From a checkpoint of a small transformer trained on Wikipedia: a smear gate.
Each number is 128 + 32 x the weight over its row's rms, rounded and kept within 0 to 255. Layers, rows and columns count from 0. Numbers have three digits each. The size before them is the row's rms in percent of the matrix's.

# layer 6 MLP up, 3072x768, rms 0.0661, rows 2589-2654, columns 624-671
104:122157093088119139152100141124145105092136152141143089136168149104160152138151140133109139066082103196131094146069093143189128181143127159118099
098:141118145134112133092132108056111102105119094158099098172154083134117137157105155100176089113179159149148076183129179124122123145106089113182125
088:084197161181099095141091099144123151089172123124143177108147117118090137128099091120122093097090150189153131127135096134109055203126122157187150
098:110064082212158092121116119205073116147167121139111150115087069124090102178127168097179170148126081159167136086106138130149159119130162146088124
094:132124120150074103128127118117145099166181126164120079107177123134120139121097112165144089121124116168130103159134128149076195166151149143103154
099:111121121117125055140150106134138129103198139073151079129133117104098147014080084079112125101057138153175120140114182144130084098082129092184115
107:131113127142132128215093121125125185159166134126143168153118145086103167136053115185157171089117124146171080139106083170171099134171133126157135
103:168120174154125100150117152144175071225132078121146137108080084081105150116140099097099119075121157104081098120068121125037133117182151149141100
095:154133166133154124075164143133068139183126212132137090103119133077171163137084095137084170117127146113117171185146094131099195103104157099080065
092:137207096116089114133083130082100095106123122123175056159141110134144112195149145128104136124099130114080065030175071134091142161152081145105088
103:122169159106137186103148129142152078074126150154111165126108127127108156131169116110109131124110107104132127151126129194202116103153134163063148
098:136142106135114164127121132111172099110126160216068130119150143097146121147086178131111182158124115112124142152176103103145157124159156139164115
076:152086111183115162086125126073123116149105154140112076109112130108156174101174133127144083108125132148092164142129199114165145158160151179115079
093:085098138027137120106117152132160145180084167125149099069166068087079192115150168132121134105127148131142098098169154061103147099147129177121169
100:109120122097114086130149164095085200097132176152140109157142151093132214104158105078149159126105089095060161122081181097142127110188182143100120
099:161131136088106162149105183120142132043126151114137057092094145169130155106128119155111104124125125073125144123152117138201128147124129129117160
093:084113124128086133132126093132156115141165160105105114138196116132063156124164180164090137099151055175168147139147149138105124135126124147095152
106:099081126173169092124121087086144058133079151143103149127128127200171068140112128130151107156103134069075117106164136150110168151111234182134078
108:130158122128115095110127110109200102058138120146185140133131150080131133145129102181135107169112120117069125142222208136133104116125160187122149
109:152092124166108139107111099095116119088173143128162122082116153139143066130156120083161129165110124129129140127140169170154111125154195161171135
099:147206117139150111112120129148150102150128108094079068074134148117152155126111173138136116168059147167211118126116075165089086140166162126157128
098:125139102122101094195080146099104114136125077118149060148153164119158142139147118130133123178068131064140156161142156130081091102166180132153116
099:116082095089098139127125150138120110146135157114134086138167113109073103084115166178125149160137113167100129101121132173098158161114077155101138
113:159116114092104110149134117142110118105105122117106098113138154194178100142147128140154135170151114138128110139108149099158167117087128146101128
097:115108149108147113102107091145105091119132099149103160134082079129077138169149144143107193159134070126169136096128135147165087105113112103096117
096:065095087147094150138183082170104088090105158160166150175138112110121197150130106127157086048172080135064134103102144122126121095117135149120131
095:092135143115129082110094038114153144159154143135080108177094163089108114147149098128193046086115140178137095108120127149183142134047149122164140
099:109145132116088090079105112076144113194108130177120110153131185031190151098120120111151144136140130154114083145134083087132142121102114135122076
098:096105079116137111150150088167137108128127110133111117086115094147129171126116098146129038135156027106157114143192168124118143201073162111101140
106:157123111121090120068079171110115134088127122126160136146130124117123095139096084126100158131106123118163156146183135132165105097192105128085155
091:075151145134095122173157086094122084098169107166138111067189100140162091153146101121125125036122124136136099061150109156144156135104203124159157
098:120137143133160152129145106105152124116097092111136120148121147105156172074158136123065060133134166127120127121195121051091118124145148083098160
110:175159086201132066079142050112100149104071095142140109123165136163051066138123111126138137108156106156097187102162110153124085147144168108174140
096:130142182112162101119214136108130118100118142100138112080164110118114129152134156100129157119164115141093133142145127169162135132110095145095085
106:158091091059096152172113101179104127161091141133138110118129140078076158126121127156168133127158146130151146075148129203093142161152166157133093
096:097052096138159178148145128109147128124134140155147135185107094122139164131149121136125102120161108146097134123189123123105154202141140150118173
107:107087160094144114133164160120091128151125162174142124161137104132160109124128129096146127106140146212122114091115089210165159178136099134164115
104:153167138165148125111123138113091155137121159134098138168121174064101135114139120157138116136137120066137091078134147120160129100131059119154110
102:111051110111125133121115113077095099132100080135134182126065102072093126109133168163131113117135115147191105161142125128135103114167137129121155
107:138106127144146073053179187163122196164121162113144183165077111146129195143124111119081087187101148118136108167123103077100222118130095130129059
108:203138124155101100075173122163074114106078149143131113157154124133143071157121122136129136131149122119104136113122141154114153115143135109113142
095:103128138105090123176104155127090099138097119181093132121048175110087132113119149129095068101168130127078085124113082120157148155116163106107141
108:143104154083162146156116134166152171129075087136157055080134148142106140093108149119158142123175117084089121120081118107112102130147085121147083
097:106117106072103093148113104134109152148138049116120096107105123103102136053134137161130192143165115146145136132166067157124115109088173109140050
103:136133130105053171100053100110129127114156103099101124083130192074117158170147135117125147144084136086097136129126087144076160102113139134118142
096:191099148181109190133103150139171113119183145136112137115072092103090097103063097112066115214177093127132147094088102139149127120166147098163167
099:143078083142139089105155137189110113102137149130134062107152126085089087105088131078090169114135062122132130080077169139121109122120157097163124
089:086134136129161153127141101081197124131112169078152059152133124086135151117159168185135120125127093128129119134176132145085115143135141136116150
100:131158190129085162154131129122154100166131130177151074067125174085170082113120116183108123096108053155103058089112203130104134122124110133165059
094:188147111175167152110086140135077159129144130119155078159133097117122163163095136064153147187077114094047098092136143102112086119120140143088133
083:087142193194151100118114130127168128210166110140124140117112118123144098180122146106107170123155090112135182128145090065150140175167115131156135
101:151107159150108145144110052118107161148106116145147162109098077117163090123099164137111078129096137149164094077136202167198165079129093130144143
099:147117185118109036134111121059144174101120140179143214097115119161137088091074127147155122046120148133122139090130175071133136174170148121147149
094:142185138097100196115105128135088104110159133111192106099142150185148143121137131117105126100146142184166159161157085187114126217132129184073100
091:144089136187146178124102156127141082091082141179084132170130150103133106144111143187137177147157175078106138104156141184186102132085105156060104
093:110152182125113142077206121171203047209108130143127067144127128141125200124166155131150112101088168087145055216135158141133142124113113172141157
100:164140150147119198091116074085148135158070095099184126085119108095104112170105085156109070067204135113131140123091154072114152082104162128155097
080:141124143156134157041140115139136133156128161131177141101130134102197124117121186106173127132194157087135144166141147101067149167197122107233109
112:156103118103075124095155143090143103072127094149134117106115136104126182081142121087117135162081054157199079159160105123125100104145136120071047
098:129140086132084149139178095133120101120138143154111189180136162103145085131167165115063108099086108140138130118128160156132147084129156200094150
087:131109130151165072167109105113140134113089086144126112125127094072176204140117079096174077101108089125126088079168133124141145140166118131086122
113:109158144144130102119116095098098126111108140116162144128169150069141171115096077134111152122138115097098160139081098144164189169136132047150081
109:090150192107130113140138119148176133124100141172167126200105109156170114075123108141143134087118122133154175113105103148167164145142149111082072
100:176118055116090190120117155101111142121153142155101141108113112150151104079078092108174109066092130101106161087128142108094124117159138182137118
105:139145157155161120143152186082077103090091149149160124091082104140046131122155102109142079162133123156079162120095120126145136175173114154093143
089:098095138069144163126074125150202089090116152148104126061122144132157105091132159105072133149149117142104091097116191102117087073143046119096067
# layer 6 MLP down (transposed), 3072x768, rms 0.033, rows 2589-2654, columns 624-671
103:082097120156118149150089067173124036148110118131134154158091118153057087090181063145118150134122148177124085093134102202072099116153120124170129
094:144074122104156139160136173162127062114081129106081171120167111133149144140148152137201122087148208166162137168132127185105128142166141124187135
093:166101186112123142156160173178126090159119145055176084132112086166044170115112089155181176104098166134124143136129142129143180188160158155097075
104:086116075091142142108161168151125080109130105123121090118143133128112124120161161137169143127155065129087147129057108129156114116119134089085159
097:139082139125094105136129104080158159136112099167129114133144138112103093125171112140096163185133168201105145125108141137087119108164186128109116
098:146122072148151119197109107138107133103176149155090140120123159135106122120151115119131108138048110128097155040111165110145149171084123173101146
107:211132112156090099097118098118113199127105160118108123162144110144156172133110137082128105083135121129105194141129098124113106133125142109176139
093:149142134125148147121102131120137103158108152144131116093116130111142146080110163145152160106087136144091152141111142173086171148097181116152116
099:141165141170118137158118121169101078148116170115191111109119138133167081121113123134120111162177210184188106092130073111081144119171134161116156
105:144122095108141091108075125139120140145156139124117141108154124127094117124117152153119174163138121179132150141126094136136167119072127150118111
099:127103112157116092104163100089117033061182125135137167075146061126155145163153128146142102116167155160173112152174133129118132110123143139095074
099:114129139151150179117129094175143146106111143081125154123159091100163088080117119085007117123115049194137123185116097130138137167131110138095166
092:046143142132143138078111082136183138086123134146149146103054105200109115147153101130108196108094082068166084134113133121153138055070152136179138
099:155088124162186170175197105175122093128142153112135109138166162208137117136140156144083104077127118133142095093197105091069086100068146125061108
102:118147096126143146112178123159158155159105100095179127028072188138189151069141143113119123084138103097088134137117133115091119064110107134195169
105:134195175149156201158143184103163129128190105127173091130140125135122138147113118189117132092153095139145122044146109117141121092191132146194126
097:100114094023106140169186044121139112182106132155119152092157146151071108143095134129149056125163109157165112154115155133119120156141133070153129
105:164100070089153201128145095134116125086190117150110098157172165154124128115129138094146148125091136131071106116112072135144083155121119170119135
101:098146124205151112158178090149152134193166101141092111194111087136122082105140133111148117157084167114137124156117127098097121108080075115115109
105:114144155114184107050098117117109138132147066205180167077245131083149104089162134115083108164153192130067117078102060152136152157119150102141136
100:105136137158104075160121090181167122151141132156215122131177119143121136178163126111129102089095125128157082118175145171061070140104120144094158
100:129143093096027119082092151121097134135101119129150146184118177149109127141197126105130151137157068149113160165169088117114121137085151107111130
101:121151105190167055091130149159108156185174144122147137100052113165164129157156102118151117143126142130119126160117139153092124131134178105107140
099:076123165149085136146139173142113154129099109169126130155115146120172119083150145122172102122143115138177122147129146096161113097118112130051125
101:089154136128117128131120147099135105062106180116082131113151095134171175096031212137154116061111153102113120131115117159097067095113128184163132
098:127123106089132176101188101076174133126135131064112138112141097089186194091173076117161129151161089140087151143164111138142125152108186158117099
100:150034120099149156202089072108109184121116140118143133154115136136107143116240173158156141152183149108135121099140110138126145118196073109091090
100:086097121118119116105101040138119155221170076145056096134173140159121160110165144133134191154164167102116117109122066070130122085105100134154168
097:104135155143174126043072089160165156159083107127106137131112096048161130169103154133147106078138185131074092105144160122155107171090085108125141
106:123101094100132103061141148155093076125124079147127171161115120158081193148162162162142112148066161146094162126170161140116090142111150108048179
096:136112109095135141130104114119167126105098142128117148122124143098138079125108107127062174192145149151138098113132096098089157116115129129103157
100:185091118131142174140135139119139141210131148156143204096123080149157180087123121121165070124125136128098161153113076108159113161103110117087168
106:159133145115172116103109102138133094106163086109137121125141086108090097100143162149131129165147135140103120106124074163175047198177194150124135
098:124166112114074129089119052150081099077121101150133141172153080079148158123087072129161143136116161108156101086108134123111094162183112154116105
101:160146077089082193139157125066096146134073136098108131183130146089127121161163095183184072161122088177145157164118118176094099147173115152119181
102:131111138148175152117134127146105126137152114140167114158178086169140146134123169089109104083140110209128126105141110178089074135111117165126165
094:126114141128122179095127153109168052125146154128072080092162114144121112113110113158096137081072142102189193112148178124124088146100167140145068
101:130113099158147147146152131128112132165101099130083136084121171150151126096166121121095116117125123101103140176104128145151162067122085072126139
100:131152181135133155118114121123108175128093066133116146119145085104094046124154141128139067138134176156149135126166144136107107159051110132154165
106:100089130106107061125148135128071159145100163146126140181082084147196088162119184181109103099144101131064122178118105120160156136117121124130139
104:161099155077144126143121093142105109100133135133098124141125107166109095121137151060125119138140111130092122125153090112134151147135182096128160
099:113117130104101127115120119183162095123163109103172093119155145199086114091159090080130106120099140172105083089146162123140119191157167123095177
105:113136137138067131108101123154157128080120114123141121110120198127097138122145171114196108147081131071145096128139106132096132122116135089083149
101:118160079117169079134163150143195105140176119138102113134141091057167190183080118109107154124132107135147122149132126122160220127108166112142109
103:116150148142098134152072149146079128149125158109095069126131144034164158187123189113120147141125186131111112110093093117152124107107149182125135
101:128111095159172169084202143111150124097097115122157121047105237095157098152116132111088150141177095064099117093076135107153132074177098130089134
101:128131149135142114075136118089105116158163179094128122078105102133120156144142064136140147115189124091184039125169119130167134123144047119117095
097:140090171139120148146130086092089101133090082138106068134085139137114112144106186138143133112152147097151065066137125099098183131099121138134177
101:125180088193106182110124111128112095076126097122167105185093116167072090086164150107162118122198121138105117190124141131157062126107137129179100
096:133084153191075108177160163132103107100142111097165088124131110138156128156154146126146111071164114154113122121125122198138144171171096129170128
087:161102110158130170137113147104096143128107132123115092178127113137079113139101154156046076106140169161145159194092132086138174118141132121103184
101:149075129165132137161123083078078150150139133147111136140131066186119144097134173132170112095154117061137178190085121128142173142121109134163116
101:105082104214133097118143120121107149075094103112092176149146133107125147149105114124149167062174097131098166059126136064078178134098194125129086
098:178137111135086130160136175101105149107101142126145136121173125131153178206141131125149147110153066150108148118139129112074142087142171135165091
097:089159155093141106149087093055152117142143094137117124142133111085136146128127130117065173143134142150205074090106129124172140110156076122173164
096:131116199190084114149141133123094160102184142106144089090147122127122122122114074198137127132183162168144126068126136128169131128152124102073173
102:134149113124147180126110097081162052126127114192101083096119110124124132115085071061103082114128124095196115091189107136110154092154116163132156
092:107143129175141149163138150093180097111115119048126133142149138180177193101198128156090125081137178150127148099168172138117109136127131124118113
110:178178155094104168125090172115111167169079174066143120163133051112099117108180077147176114113094065096132069133087179139169121077098132164096129
102:086135089094127203109143102136100112151120120111136171127111157120123100141145158117099170136158075140195132179103152122103110134122155115103135
084:141106184135092161156202119108127080150112130123101127156099091164141139101141187120086139153126124092132191121176119093151095122188127170128082
106:169080105125108114089089103134148112203170129126113148137100142151146087099110139192182109188110130094182152191137096069100151121164084089116119
103:077122141100127147066160154180149139127150132146129175119076084112201071103114124091145151112144087075120088143179143157122150163141131125134138
097:183126128142088115167138125162210096106099109096146102134113109162162076134098109158130134128159166081139103094161138170094134099136180116099134
100:111140105139154174139145147145108166121103157171155129183130100089118125081123167157097123059131119122134131188077118143128154105168085113139126
094:168122041082086095087170142124114164174129183104178124104082129104126156113090105181104107165138146135115138116087116165120124128143176100100121